config.yaml
num_hidden_layers: 12
num_key_value_heads: 3
intermediate_size: 256
norm_eps: 1e-06
positions: "rope"
bias: "none"
init: "uniform"
init_std_o: 0.0
optimizer: "muon_variant"
learning_rate: 0.0109
beta1: 0.9
final_lr_fraction: 0.0
max_seq_len: 256
Each number is 500 + 25 x the weight over its row's rms, rounded and kept within 0 to 999. Layers, rows and columns count from 0. Numbers have three digits each. The size before them is the row's rms in percent of the matrix's.

# layer 8 MLP gate, 256x96, rms 0.274, rows 0-144, columns 0-95
089:515469511500518463538441493431475499473455524504477492529500508488475475500497539498539533516498502478524505490484522502524473508503495512489503504506477448478465500503524507510527487502532507474472510454479514479515482450484492523531511535521542519539509522467480497551505461542476497466
087:512471494490488505523465496465473521487546476470510473543475470481536487488521540534506471520537515459471515506529522477463488472511516523506504494501468514532456484529525488512489485471476530510517437509480491519497553507448504494538528500479474503462449484490494527476518506530511506519
083:525461487476518514402505523471509487488487467497526512548504504477459485509496434510568455516516486526525487485530494511484490542512509465497501519499499499477471520509473501484475497506536453499540506491500471487520474484494484514485489487457486530527500530517519518509476485530503486511
105:480500498506510514496545511523512515515531486503507534536481501479487464478531510534526485530504456504539509491480484541515531493519523449489474475468487481520487559544544511508510483537494512492487489526501482467502530503536474531499575498515525499534471516546472509499484483544517488529
106:518484507505508459491509573488516549528454518484524497526508518511562533532544496510488495488509509475501543465508482502470527505474492494513489463489516468497492520513510481505500491443495493478474485508501528491468526471515490481497493523497562474513504526535483535470436507469517523517
103:474492526505493494497458463542534509512536468489523456493522514477488466528481536474515539493510491475519504518514450476501528491473537473486512491504493520492549505485473549533458497468474509487478480499471512512471493464481532529515486515497509535541522446514459538527488539481489496506
093:443518527460487491496515499517473489514508486491523524488501523511501481534521465514502492541494532517521504501491527524521452512507441553496496516516495492494534457505499513504484495500512479504513527507496473539429492523458510456518502554499546495487443493491483484513480516477508491437
107:503512523505498502501466475444531485499528492526545493484479503449479487463508480518520512489531523491510512511522511534454560469486539470480467491523492500492466473555508524511491492492519476443499509504518485485508511462495523449483511512561470503519494546506532494500486481529541511503
107:473472516508485483499512469534497476540479521477508504487467511439487547441501489503502480512492493520510499501500488511513515502439505479527492496499531544495567543553502504534488523460489467503505507529492483518484518536491492452520499529508499492516509519557488548504548514467500497489
100:508497539522438457502472476490512528492471488459491487493461487499511529515500481458521519521481476500533545481536516501511536555519510519511543480513507506536489493476494507525471488453517495505476435488494529491548500531502484476520479473501500468498526467507470468520485476548505498526
097:512468509495476477538459501518537534506509480545490560480510518502505494530517499539487512488476508508510466483471479511508504508460461472475503484518514502527477469491490494475485460473494453487489523460524481442516519492493492500444451497498534498455473515444471495525498484467473490522
105:483494501498530473517462490507475534495528551488466501503476497495496436473514546491473529510503518491526509521529537521527533494515508484516508463458522497477500472509544527456529445486489545509481472521487475481542529521528524495501500497516509528523518502517472496472475543461512543521
103:496522479530502489476517532475552454545511510501505521518510460461465519517535480499511469440500482493484490522504492551473480533500537525506517508482473490535492499476533508488478468502541489490476511501451517468514510474516538490482492528494467497525533472524481497491501521441539510542
105:443489507480527497473486502499524519509492507528495503490477511476469530511509493520472538469534499513543517475490542517502468483432510526471530445472467563513504478540504511561520464487496515508487435518500521457470496516536489499509490521535496474489492489508507495500517485482502517492
103:511480499527500509546515492483496469509466471493509500472473503522500503505499500488521478497507528507525541453497544527574499483472527437496440498476527534537509499510490522491518472469443520500480522515518479482502511532478484525448550507476491478493489522527483500502545533486499485511
094:475511508475453509506488550496484479541543494540522485509495471507515420465501503494476530475482511520520504491502451501509501523490541465514505470481448531518481498515493442535537483465502489529474455484505507520497529477502514510515488520497456505486469509484514504551499495518479506534
101:457498471463518561483472522536518525522500491469460495550446514514508512519492530513473484504492511504448554457461514525516541515476484476474508544508484538503513513496474485514511500506512498509477494487491510516478522483503486492487458510478491491563454508513509498536516506543496494536
096:473485498483466526540500507472520483457484505440515483518511510495496496527515517483521476503501546499495425510523484523516473519462580447483536485477478483467522527532518487516501537491479528526464491484471483522495502518525529496492511503497506487517484502491498523509484443513478536523
100:482505481507449501520485453485497485532566549502524506480487476453447496496488517483496508521505488496496491510539505482496529528502477508459463523550512436491487535483514511468472515494508521500467460516513491513491483464495476522496511547478497471452498528501488485486478505469516551491
101:464486483474474513537530493470521516493501467507495466469506473489459488491452508520474511483483528520504524495486477488506534526468490495482521451525473477528444497474465482479504486488484489499491469500535491498531538490497569505517484497498564555511475506517525512544531474469496527506
100:512487498475483512554476517543518499486437495485503510519515496480512538518504500478505477480482468524464470439469517491501517496460502508501506570512489519552476524533521500524498515483492515497485498503490516488545559522512475514537520525533522563500487505474526526519503524461500507497
098:491477544463482476470494494463513490474503517515462473517506529511522507500533504536510510496467516487539433473525496453519472527485482523493515547489474516524508488543524488510518485502500509496479468505484506487520487491487523512460481486570470541470420485524508492493509504497509514537
103:508508535495499492543505488534493491514505508503526537447477491503440486515493523469444489516496513532514486476487503500522497481519473506500497463502494486526467498479507555439511511470486467495521486517559466538453500476479521520488480538535477474470503496485507517489491457475550512523
110:494500512478486496471541495483550455480478540481519502499471539480512527490500504507501441509452487476516518498503495462473476464491499476506535424497485510528496510474556509507506492475517491534489524539476514522522475472478463481509501514532462476518494479501485501456472524479477531533
105:501492508463496523519519499497517517535534521472493539516468504494469478472518502488537533471465514511532490492472513510490510503541471468485514506458496486483462499490476524470454496522454457490530472465545508504508480540451489501500492512502465538558483489485467503502480500490516472434
106:501489528482483499467465546466525497500494491506493561470480565495467529543474467516527507504519499476512520466512465538536516504498523501503503534514499501537453504513509497541515486507487517468554500496517509511519520455488522541541512471503508511495467486488507563527487526486516532495
108:485478506519495507514497471483511503486563479513512498510520478503560516520533484485489465495456513484517535489499525535481481539499476509546491499537515437490530491520477477454455454469520480503517489498496477512495516507507467503472508508485461534495451555523516500538517520538524499479
098:481472506468526519523485501499504491521517473485487498478494486511487476495481493498540489462486593468541521462536474482507521484513505497505509553501488503527462533475450513511464480519488498500522496444518537485514482441474515500526522500527455488485509496520514477515521526520464477527
098:482463529543466483492525474493494539446480514478505530498496493502498510488508514467524470501478465526478514521493498460503474524460539498458483502495447485519504493534452486485472486498510448497502494443520497501486554488473487511533467504518520532498462520507494498506536503435491477515
100:487489518499479562502482486516485457500482486486482510481507541524490522488476498508473476507480506467481513456517499462472548481538518546493488538516506531533475484499527522509489528467547553480521482497544533490502520512500495527472509515496493575516512474511499486480503551466493477531
090:502484525485504482514497479495534457487510515467493526489556469485537463492517506518482505460504534552486510526481481522480449498486505525560554520443489510500506480532471487519493508441514481475506516493475514500477519506481513506508536526493500472467479477487510536478484468463476538476
105:476526497490499456534500497468488521498507481529538498538483451482493553540517487503520522484488481480462530492478534515496487486500548497510510454521508505490536534524480518496482491444497488504497469491488545479513478491544478516487533498508466444447488521511468517548468504474524508481
103:505458505491524462531493533519532477481494458544548527448488539495511492483519518507447506496477528476467481502465526503477508464518500525458528471479434524493512510557539535516527515488519505511507475486509489506488514516492502490469503499526485518509501487500525516526502456508539520538
107:484537530476491467533500497514492532521518528496524477466515501489543464460482488517506487472523546504490459471481521478468509491504518515490503453468484560500479537526511523473510504532481464436498509459499495476516503510455510480489469481445494492489506540511491467518513480462493471516
095:521510515512499514489534541487524470462523496484529467504505498493529543517546502452504516493503498519529511496539548511516518493456528447453535471466482492502518460466483471499535479505473480490517526521506562482472467506533480502506488506527509497493451483495486482536520488472497503458
111:501495542503523517517522464504516517490476509463495518518479514475528515505492537552507477491493565518473501504435496522509477532461507514508565517534469486550533520472505525504462523489501507513495487485519520449506521520515453520532524483520481534502503490519490495503503485469471502551
094:485481515517548473522504539503513500539531481465537517536512500480492492504507540504470508490479487547508473498529465523471548521480519460490495469527499516528519472462492488465484508497523503498514493491538502493509488487495484500492462412490454514509482497550487455469539507480487530507
106:491471529514500503486459501500522517520416480512512527541499507514538477485512533484529485523473519493505515495508534516490433527502505490482538490516465485502437505485547529528507488502512448509499480471488541489506506476533510481492475526498541516496529522494495486491485542495523460542
098:493551512529493455474507461478488455493467502556481458474508510472482507513521533506513508515466508492485499454520508469509490529483481506480503531524517525499485529557498525505469523488476533519492496481510484479524459466494523513524533552507498551471497529525494518474546519506476521467
095:477440503531482511485492503480475502533471514527469526471436539501518547500477501474520475509468529498553492507483492530504463457502498492435486515502502519515436482532504559515523537501492502509512497504499528504491502503481473456511528503512514501496505504533504458489478489529463522505
101:540483485493481475538515518475475535497472492469521492476494485504517486525505520495543508441476485481553511503459526491508523451524511479502529496496500531535529516453491504496534467483493476504473505458503444510499519466536511501489489537493456541490500445512513466497488513483492511551
103:476473485481468478476514502495521533498461502475522513506485482501491505467525508513518457537512517523496512481486567518547464471491493520475481501524524488544517509494503492520532511494501476459447488481511533516490508483517547484461488442487534474475473492517532546521457468463531503509
100:496458517523463484534533473485534482444508486482558501511512477503504473497536486515535527477475549492477507521518510474504529541493507487491518457564490513473509505440511487497524501486477462516475477506504529507486483480452512520491487520507560517515464503505451490484506495484506509529
092:530465550488530503531518530536527505505549483503490485510547458515456481508497494520488491475487468475477504483538481497514533497490489458466488502459530497499495462527499491535546456480477515501505472453542477478488495482504502513501517537501521545515539512527470473478522522495484457480
108:537458490441484489521488492509520504470514510496529508500522479458511523498542538465490523443450513491470474513481525479550474494446477518471525521499489474500491497495474532484524470527519472527535488471529495482477498513510521509483485511520532536476501506487499484473535498441470477495
102:499507513525484457518498469464532496477508496488516522475555537514503516514498551538499502496509524491465470508494517488497463512496473526520547513526547524498507488474499505466500507461495493524470500496451461470555498493502509502488456519536505521491508508524503496457456539469568480492
105:461497505527510464534516494509519492497476481499511500534496491516517467527529512476549473510496503482491491476530537503469456503450509495427499488502511488487477525498475443500507479529476486503489513544541512471503475500499542509449522464497530511507454466542484523504481503512554489474
095:521526525476545498497514500519540484528498507485532525512498492527474552535528470461532476523505493547545520476513452462477458484491469518495487494477508456522470483493525514463528459511497490469496522482491514522502486482473498465509488498503539476473468507551518467471531463503523512515
087:499496489469502510503492511514464444549492499462491513523503513515483490501539489498524508507513484518527474536523498486547502451526514496476504462485467493490492471482489520514505487451477474519520511498506517478472492466546487506502525487516539496512502513482551520459447449416481484510
099:504484514495456545524474478506501488509478527471474518465501513482510523515540482482504489479472490482530477489447503518501465501474484470506510480472456503540508518513448486508463499492531524483520529493504483502544474500481494501514499490463512504531460503541455499493550485487501425557
096:506452513480485480493516523461511470483539492488490468522538488476521500501497531492486461510500486506483510524470516532477507453491485506503511497481490498501480447493460493483558489515481519510565509549505542527487503472492469462521468501517489540506484456558490535537526507494477462495
101:527465513467466490445499495473470508468527469538454507501487481514538496504527560495509514529453519494494495478503546503488481552458504482531535510500495495480473547506454498486455491487516508529457489518478503515485536514474500515494501524498531545488532534501499477494533512515492514527
099:493501510472467509468476512479568550487494541512530528498485490498552471519546512489528497490536486446541500482495535451492474505539513480474453476470514509517517498514501519502502504496556483487492498482478478484520472468511492511492518480530523526477470514490461508470515505559495499496
093:523463550508552488492515499500517500501529508546508464474495536504491465512484524520488509534497506525545516500496484512546437479507513539523477498520475534544512533489495477482528540507507488491496472508553477483473476473478484514522512489532458482502456510506480515474450492467464487491
103:512495505506515476503508508493547544485460533467557506475460552476465507495482484508534457487477471500499526494489529484513506507496514508503515491490454491523493473492488509544503501494554457500524524523519510530588513533536478500504478515524500488455537481471473511522498490504512513517
108:488513502504535499521495459534553492507493459503519540553504536442536493535483497497503527502497496506497518540480480521488486487498532457493560517528540509473504462517530529497500439501509492540522468529533489526512504508472481501500513500488532497522531487526514545466479491491461497493
089:495509496498493492549513465552487509542533491486520546456498484496494516510486517485486477528470540528488473482462520453494524516484519515487513467535517494463505501436514491515545545459494477500517512473501511513502492539455512499474508496500546485526487518500506540521448456521489488501
089:537494478480507504550469493485464513489491479507505449489489488480536501524510481536476488466524489481512512521526493524503450502478468507529492499494518496441464481565478521504502489498494469463526496537437468542504471509514512503528503522501511506544502530481540466488492527474476544488
107:519534522469493522497492519492541485515462532477489491488538577476511517508461482477503495500496546496506509461533487467486508513498469473512480516513499519547501503458470503492467523494539519495505458515463495521491502507523452515499501545541494530507449524530495516518514452482536468497
092:474529450519441478477490507530473506490474550514536521516521519461464512459488506553490476503514508482493490485478488504529512495492501485499534489535480502494491474505541496526487524492515510490481535512502542527565482520521507489484536516502467498533504504498534494521480453515449548534
098:537498520503473492465529452475513451482494549462494463463540527479491491512494505503516481509510493470506503490461494540523456534498539498510502490503474554496474533519501470509521489525533510478470497539513500504516474487487481538453488531482513515496500480455508514504494485509539512574
101:457547477522477459482490509495515468460497502467480490500457500477490538503501464452495511483466516477500551463492503457554454491490521535494523494509488502478487543520481497461511493479509533509530479521481512491496449517460480459479454527481532481500497518499485492522470523525513515514
101:495453495481496476494514501510474476480478502486493500485475475526456482558541524495534482530507472528515499478482514488527492487558478498507512481512473499495514534521526453477488516502551485516489527431501496517483497505496539442463518484510521474485437517514491495511483524497457460491
096:548504539523480503503521538470490482516490509465503514512482517495520512503515505510532451530514500479530520428513456490513474460546485511484497525503513487461506472523481473575505445512523495478461491454487518506524495516504508514458494493498460446496476495527484505495472504492484496490
100:510482545540473501532497508517527493457449538517484492495511507534508512517480531491492516518499549530477513549475492466499453476487515466475523522504482488506481502493493545500495507507493469501484486477508533501511526478498477509458477548476465518485501513457509527511474516432553473466
104:509459518506447498511509521517527509495489513505484492478510523535528475506509491545468430507498498559491492455497497506523517466501496467470522506493531506519516448537515493517473509488511536512459535502488547456494558523517464501512486493510498501484522508505529526553509510523549492506
079:540528513495470473534473498490549519496474512505491504547518509456495488488490468503462559503483485458494553497470488504514520482554500523487501529509506510500518518505524508474470575488519521504481517500495491556490461466479498510536496549494477475496505515480510483495516486471511558499
084:477446523509545483472443502456487505511472504533503480496495514472509565468531546508507515506506523489546490482481519493510501509478501518467503481507520449519545473526539515526512491516539503475499483508519515492509506510521454512466472475504511537481502532530467534483465491465462514496
097:441461499536537428488491507527496512491469521489516447508509504501491537527491519498508479518490537544477488516485476501531521469488520482528523495524500548509504511442449532510494518500517500495483481462497502505542483482468527518491518540477496523530475455489462508490469523488526497500
090:472486519477440481494522547542495505536519518481503462534469496510517493497455496498525526485483525494476536535532489490522467494507441510526496522510473522470483457493501520493518497490508524539486511467538477513508506483516548531502499505520550497518545493531506556501512543496523469483
095:555498507482511499519476504495534494504435504483513511458490455472511468545487485527521541513503544502489518486469508481511521456516486503509504498544495488540510483539481517499471487486460484470497470489501524521468478512501508471481456534453544499473507520516453504525485454503509496456
108:501468504451546470511506515537463475534503523494532541508464482529512501524510508504533565500456501509484498478506481536536511502525480504476517533493511518484487481515498513509464496484484485537458471512495482486528532506496549467500455509499523480532499467512514535485507507485472478575
107:502511567512485518478523519501508494516544450490465521515510535518478515534508501492505491461487512470472522483499493489540506479493512516516511541478507521526540474478507552511519481487479491525525463506521491481498566475528511481491465449464503527496510461569520538514514486507481494504
103:499502499542514471504481485543502497533516579480516519490470487451491512525534503490487519520479491512473485497493465490483552474535501436496487462500501497503528488453526456470516512526516482474515487547506532539501537468507505487499517489529495487463537505478492502510460497488491487548
106:496487482518487454504537509498484484452490511499520474482501514474513501478488495539454492498455501510498448465529501560540520493511541514479507481533470491506512476486513526551506467507514469441520452509492481509507504471495496488511485513521525494453483534532525454535514516476458504519
100:519475528494501530530503535517490481485496516514506435508512511496558502513482529514563517497467538518475474471501528482528521521531504527493516481526477525488490496521500537478525464520528490493501474420508504487484491498506494510490503507513499529549495482516528528525527532556488554492
093:455478500550484495558477510493489464501510468538478516502507495491492534499464535500492500488503557536529505510511480494517487493496473448543508532486496525505494524495510485508549495484537483506521478446474500528542566469488485548493482528458458503503516504464481498512477482512499495496
101:525514534499508483496484503486537478561506491474511487514494523468495512468482544529522526509443513480494486472487472486511518479511500491483507481456513492500479474551503541501509523489466487474499505456520523432477464509450475482523540512544452508531520483494506495484516476468513514463
094:488500473470486524552552506526517502517515512506513493483499548521473491539505487504492462453525510456495522476527470491505479492480485498481487476479494511501502490528524513584513561478528508472473502515509517512503560552524498510478547494477488495504513471483499533527468528492507526513
098:473517550515485485507504453488478459499491495514486478494506531437490498545493524528490468494484504458496472514490513539491493475525545533499515511497450509538518522513459498497523497469532536529480494515498463455485472474487530496500512535446476538496487503536497488492468473518551503500
102:498472466496519533518481484542512484512511503535535526489482520512501480506449531522498519482521526474564556515492478510482512561453518464481518501509518527490446510521554512492521490508508526474488489526509540468508497465474484492527523487472492529508482459459512475490500488519535512503
095:520534522490517498475485439476526542473437522482495514441488519480515506497466515533487497476464472502489502497514516473527465486517520525491530500512484521468457489489512509471508463477516496467459508512532526493518534489491532506491512545476529479509481526480468535528554485523488472476
101:519493502458519494511495492561529486515524511501508493525498511504477519481524508558484519484489491495530483509506521459504533492501491469493480454586533477468512479540507529492533480472510519486472472490512518509489511542532474451491521528488475483500546521513494504510576497482489501510
101:513517485502486485444468504504471551491554519501486543508535461487499471559505521508437465528500514467487520480501501559522508549524455492502512504517488478509537495535496500485515517556506496533498481540533486502464509488505508489514497498494523507468525527522468476525505501507522517492
093:513509493486464510501529437461496516505486504491527459483508499522460494490545536543536520537530500500477507500512482542485531479522474495474525532532501482532493507477508505533485484521535493451456522491514542522509488504500492521528520515512535494534477513510441524499519542461467465499
107:489517493489476526501422501508495518516502459526566536524491458454511518538478520520519540527522502475474511518493478504509494486502446505511556487551532510481480555508477514499523463478529513493504541489513531485515493484515492510495478496547508518537508483487492529484515467507481496503
098:502517514487457537474490501505484538515524524485520517501494493482522511543477504461487488520478512541494506477536481500511479516470503524506544465501545447471460512498467527432522507467543467468522512535472518520505463514487476524473476479478492506494508541472511467488508448500488528507
104:468491521534494515542518497483518490479497475507504561479470534516536484512491522552503475479496507456488494490489470538479489479503541518498564512498487477500468527509492526518515473452485483471511482530508530509489528538476492471469511500481484504510490490507453458493455567509533511516
098:492504515585537539540478498473511496484485514510520501502490461470512500528506524485462485515513489488514521484505541480499542479504491447513473461473491524475513469491568492503476489480494465480500466479491484542528526492551521468489502515486483485505474503505445489541485502484499514531
091:482528501513510542521500498574502459500473496490484491510529541515557463520522512514499512507522521501458524489415482480488493479501505508488548509500555498544480512512488533539483483506501507468471513484515522519509533499503470508513492494503521518498497550508534484496492474527535532532
099:509514523499434498497459521490497549493499459533491524490494487472515526510471514499492460530516514519489473514509509497547487514446492460458520546517504465552487528527492536495505489505518480497501479474518517509541498497517460526430474508487474489485503477511497519520502471478512482557
098:498470498502490536516477525515478521495549521502522464512469478518493452474511517524494452542427495495523457490516550514493524491511448542475495453481537475475500537486513519457505522517505475514496514494499517496540511514512497510508527517488493537479539524518502514477527506530532466511
099:508528492476463481520530512515514488440470508447510559481510496487485495554540460492544475530493516504482495474470512457530493511465482466497506529517480501493501515483486488484477508541517508524485523509533504478462548501484508515518501505493486513528478521550517485454483485511445467519
093:526460526520510501521453548501515542537494526493509530492485479483448481502489476433497517523514484476511551480493503530572488500490502505485476530509500523534544506482518512510504444515521514515509510508488537505509477481531490517454540499481503496491513487508458468515545506469498487521
088:516491537506503480484526499444443475508462517521521485501485512485473487515498500506539531492562508470526526513483491460498527480519445498477513506469493468487474497511481506525490551507547537444477520497506519535502498466511493546496540500454518508461494464522503479487477523519502496500
103:462501477539474531487500489512483476486524506510468467533546533536536480513506480519506499495497534493498479458490487510520457508475473451538482482513547493510520509489501546466508510510539550490519428530518510520509477508513503524473501522489511496500510487478494544545524499473451474511
100:509479534435473528516502475512486484515494496458480478485487529501520496484509500490492499500499507460499515504500485524493516521501508445519543531459526470534466489532514507511465491488530467507534488546489536494535474472469546494515492496491506498482513481530487469429450503455500467465
100:502487529478512483483506495482523496531524484465493507535478504479530543476491497498497508505468480475535475458511485475526521499547474448501474460507542509484466505531485524469514485502487538501498470557506506527494468440461503527450536502491527473503500527513464521475487541474480481519
096:507506522512479514503467474490518483518476512471554460467450468483544469512527470505449454508516483489471514497459515520522472454522509489493537513499556491484535537486487477459525522504467525509458471483524533506499519512484499486489501525544471483509475502491503536488480530491473480490
102:505501518514546417506487468496504502504495496519496549488506508481498512500451547547494513513497528441465500487460510499477551518473477472496508464508491507505472500518520539496531498484483505518451499495507537509498515480481508424488509488556510467514513518485463495489485515514484513487
088:473511527514479515526533502495511539510512511501450503473531493546500519517508522536493475518489493473511479455478491465516501497464498538485485483485523482485480539520522522480428509473512481528468543506502497498507488541519497472470577492550484512483474522529519489494471470492544522499
104:511477544525495507491513507516529507497516509472490492514513471521533527546491482472460521503464509493469466485526521536478465458505540466456518459487507534494481505480520545495513514491525496433487523500540542500529505492503517542502526481508509475468472490506496474452515487503527493558
119:485510519489499497503470488531526486513504556491507518532495530466483499498483548520512509507505531521459521522522495541503457544480501452487514512485497502513469450511557543481484491469521516491491491483491469551528509513526521483532450540466485488507550513525521521507467474483523474477
113:457477531510479500511442486522502478507508532457552513516516536475553480517502520449490485505445479520519505515493477478507501500509540509531503508494479443473548515452508509524492518481474486490488520477523499523510505510520540523509495478493453499499464503527499486514464486510515565496
102:468461518480483524511507496532495500492535492443500499476454505529485533524486495499516514509500495510529449449448546493503508440487467515463470490487516507490485502539445524538518510524517501498500491518494516486499483514489494495497491484503502508465544524541444463484519514477449473499
094:472505469460508519507526434501505472523484485525505476527489518441458460491548516566521496546463502493473498500529521469461545503537497512436503503532509522508503509510516508502477487469473505477498475528514509479527492477489497507508498501463557491486513487501532472490488525502482505504
105:436501518523509503512486496531497483522502534475519474494522502508542439506479501490517444474463489515504454449505462482449542535501536485513485510499514464480496497510507477489505495503543500521505527552517549532487513494500515505480526472524529522516495487537488537505454512503503463503
095:497461519467528542529515525482515498475478478478528533508526501564480470518507505502480494491483481474512472445450482511514535484485513483491466491535504528480436523496476537511476508549494535524519520524510527551514472495494533504490500461537523506473516503507490503526465482509483523471
094:527531500485477498505479516481492536523513546486525508517505533499567526499497473501478509469528518486480523554475486460514504505473520506516519501499482488489497524522467514498518576475520512497483540507492510506488513506438505556481513485525488452506491538531566495504487524527481474506
096:513465511513507552551501521528502492489516546464504502535514566519479503490494484493519495475458531498485472502475522458465520500532518512482532478493520510488499515513487527531499449527538522532487448526476531510468450501515512531467509443505493492482501498510524527496493501545515475508
092:504512514505489492552511526545497517512453492478496510513481527484569498525489477532533501534498547503487499522530481483517506547578527469517545480534494494494460480537539494510497516497483487480520508487513494530499514550502489457507515521517546508504529494464529515493471497472491520506
099:469472480557510502506491557534446512487503494519540471519522516478539488478477488511545518502512507478463515501506514538484434524506463522514525543478516516516486528526490495483521506517464509512481522498504501478477502472511522532500505471466515536503486567526511456514496518472494524476
107:506502514482524485471487499524516478582513527450511557469502486437479506481521499469484536495498455479517533523515499476514518498500492506453508475502479490500546502500483520499484535536507508535513503446491481502491473473468496499494493494481479544532502564503483503501527509455519509494
107:513476469485516552507473527477493483491472516547502494559508500471485460557454510527527515533487533494525476443514509472514505515489502522455488497475492499492526507478484505484489474490422509456497486502465541515501470522500513461507495545498486488515518490529485498538496518482495517516
094:491507497497457518517491500473462510486519412519500490475496512504439490504498487529523481467519517444496531492517488427530532464493451513464533507514507530507512515495484459522453486479519472454496508491519479489523473499504502510512501478523492502525466476486499526536506515489484492474
108:497489556507498498508518493501522502516488516451506503448482487493509522496502506505497430510470518573521502496496507511557547491481478508483513520500480488550531533468493480488485510488541502477487502518543509439518520490483555475458464501491482515546507472479513527509482500510501494524
088:485529516489509516518478464518478478519512435492489512503500464463468521503558484499526504453430496486472539479471494498500470523531477473458502515482545545510547536532505472470479473507488488464524494477522453489524493496494507511529506513503496510487521514488501511460519506495476497462
103:457495502494516511507509477466483507518466509524539455487521524450482538529483493494528507501457521504489495509497530521532523475453540480441482475522480522510494500507507538490515479473469515538549517514516510519484555478496508541508490522518516476490522479524446517546486498477479504537
102:530483457487526517518494483487510473520512558488511513486528522459484484493522513511500511520474517496517472459547494506517523530479493517514519507446521523499497472495488505485509518450501470425518482494518468481494444470511468503516481533471522529515481510543472550475482500503540519471
092:526493509491451504520526475501506506551467501482507467481499508533478519522503507476483510516431514515527499494499494555504529460504496529483537513513509472540503521515450500454538456513534498521519494473495520470527526510552482484514524535474550529473503520525513523509508487456502497522
101:515469532517560546503500507560523494510495503462475459483480480517513506492500531481501516485460485494534518502507487509515518490508510452493559508513478488508517499523506469500523478521537523475473513494534501499510488465486448569509496519505471552441515517557488487517497495500497497505
091:519448480504476539483450502543483507470488455476458492509474530520512463510500489508506489495482509526488528509526525477536552486516490537470525526465488507500493529512503496521528462465486495480512525510523579475480461477511509524490536498547487504520517516508524473459471482485505500492
104:487506571534528498507478526482502470531515508501521490526505492511493467540517560496514499487460535499480473531489512550535486486495524526485479510487521506467465488493529486514479530468462467469526526497487509510488541498464499507481489483502500519526532497485505498495463474461582512524
105:489500492514493477492531534466490511472509511485519483476456529493484515489512517554507476511508486504498481482506491483539511551503486490486451525485533533562505479487540522495469528455493514501473487506513555500512574453517514496472487505475513502453514483502521493499565516488481470499
092:493502502514474494490493493462480477514444516502511463538523484525521479514500547510527497531522497528504492520515487539492491497477442456460509487506495516492537465490519510513517493496491517508464502504486529541512501476452508509523507502520504495488495494471495443487543512415438542497
092:494503523482455481510474507541489508541489509466522520506486521507528487535507523515485517504481497429503455513547512531537544518507474496494492516559505494468499494458472525489495516499506498515517510511479522499493458489532511485470473569494543510504447498469452476531492488482486483509
110:475496526530527523466530504497526497488534501529537488580476552480494506508501506486472472501475504480526488496512521507507503507516503508495506491508499516488521552457501524535453524514452507507539491500504499510517474438509477528478479489501497562485487510532516511451460498492459544503
103:517507514506505524486520521494497523498506534495511469525551498515503510523506507535577517485452459518547484488458492537497492499494477495565519497444533490475474541502504546513565518467490505483514472509556517506500496518517514518525513522486505480518502488505505525465491472486484508476
113:504522549465477521498459526531496473526475523461490532515480486508553486508487497512526500515490508469512533482497464513462504465502552468499511498492508506491456508500504531446502414564530502518528491479488483490482473487502516489467502510556526501500524484486513507506521502505497503537
096:461498506477494454488488496501468476531506530518522463504469495529490469505552493520501512529461521540526536521487496489497505471531497479496515483478487518466505498450483511500550486522477503509503470482541502461533520509501523515522510558508464514457505503495571466497490523513446476502
098:487447454530484519503519514466501495515527488566492503505502493480524476516520510495536493481473467524511489487483504474466504501467484511476514542521528537541460463507534507503488513499528516511509488514512565494487486521518468522529493471542514515525448501498519481544474444503471514469
108:481524498498524510483479521481448506519517563516530514514463484489505449494505492498472492536452483486510497501500498499507486456493495493503491492460514509500471565495470499505485512502515499544520491503471530494455546478492547505520492462487495529480502435519467566485507507449490501493
096:495508529489487556507483458422465457543463512492471475472507498471492531489510511497524480472488488484502501525469464563528520490512498480497546535541495522492510517492501534490488493537481516466512490497516489508513455498463498553488548503494493481482506503522505549502498527492475500501
094:517498534532551490512521505456514451507479499470521505516512483495526518502489535454549494528491486558486560506523492528527461520465495515488543516475522487497511474475513515468476508505496479549451480487551496523533495496537512511518502493496498532512508481475518460465499532507512511478
108:480494525490531488487546435496533526465517540549507580530484514523487487535443517466514479510504498513491515479540491522514513486494494509495515509533491519508520490516464499501495497536479534512501497457533476478503519483442485492525483499543507507539536501475502486504529486492468521478
096:459534486514540515536537512455500508535486498516504480513519482513476509471469512512514508461486541512516516470540518473493470514470496470464443534490484529471514484484470523487533511483493475452489515486548537528509515456503482514472483544487502535555533479521502501503520486482503521487
097:502501510473492505460505530491509481442488511493504528453501472502536529535480508467561478525491464477527517497472472516487453457481504496497500486509437514514518531519526523512516485515496502530493483481497519485563461513508483492470474513523501489512512459552499517502541521488519483548
108:481499478511488501505470533520485485507515515535525486507502533511489515498505532478512465509464528543508486491505560494477488488521491475507483483481472498510500539499487541457504571516431504512506545523472465488517504497508470461486556503504509525517523489479483469433494496454477512493
102:514524531470484560503498494493500511510479521469513574517496554460491521501492532499542520481511499486508465498500516469524475511508531482501520498460504491551423476517530535520485478510504500475516502492492494509530486462495478509523533500516568480488491524471491492523490474476487465503
091:480476512500537472496489560500453515477525511524544498508490507475489509516555515486514504491453493511518493511497476516479480500492508478502541500456510522487522482531487507504470498506466501534468492535562509535485495505500501467490513522451519467509509502461488539527494561519443543486
099:485507475506528509495486535521530473475481470496489540507483518493481515527510490491485489559489520501521446499499556505522481470456466478470494470478505492489477454498522510471473495471539481509459523459486462472473484479447474535478471487500500518525510512522503544521542454504513491489
097:476460497477541475484477479467516458478515502465504473480506505461522468516511507471539490460507491520459512489480516482546504499498530520460537465531488501463520523485454488513554536488459513485449484462518483532499509520524508540493499513468505484533470488510465498492499499485546495482
101:482516494473554511491526508503512460492507500533533501460498503553560483537507515532522500547481544499533503495532489574473517475517472490487511478502491501535507498495464486519500523457515522517497538527498478484482505507489509463466520503471527511505522505468528520475479502524469513443
103:549509459516488465499493500497483502491526491479503492469520506486506503468527541511515540529448531493513533520543511513523479546491520494511514462524479478515452505470488523535480543514531512505483511521502541549458517460466518508545507502506475516495536498537528533462520524480514523493
093:481498496522525553465495476473536503480466450482478516488517498488494498517501511491485496537532503478511503492531523489560495456501489510478515504542485554501530495544472491477483498504496476465461455445562509497503488518497523510481493482465506486479490490529507479510468512555542475488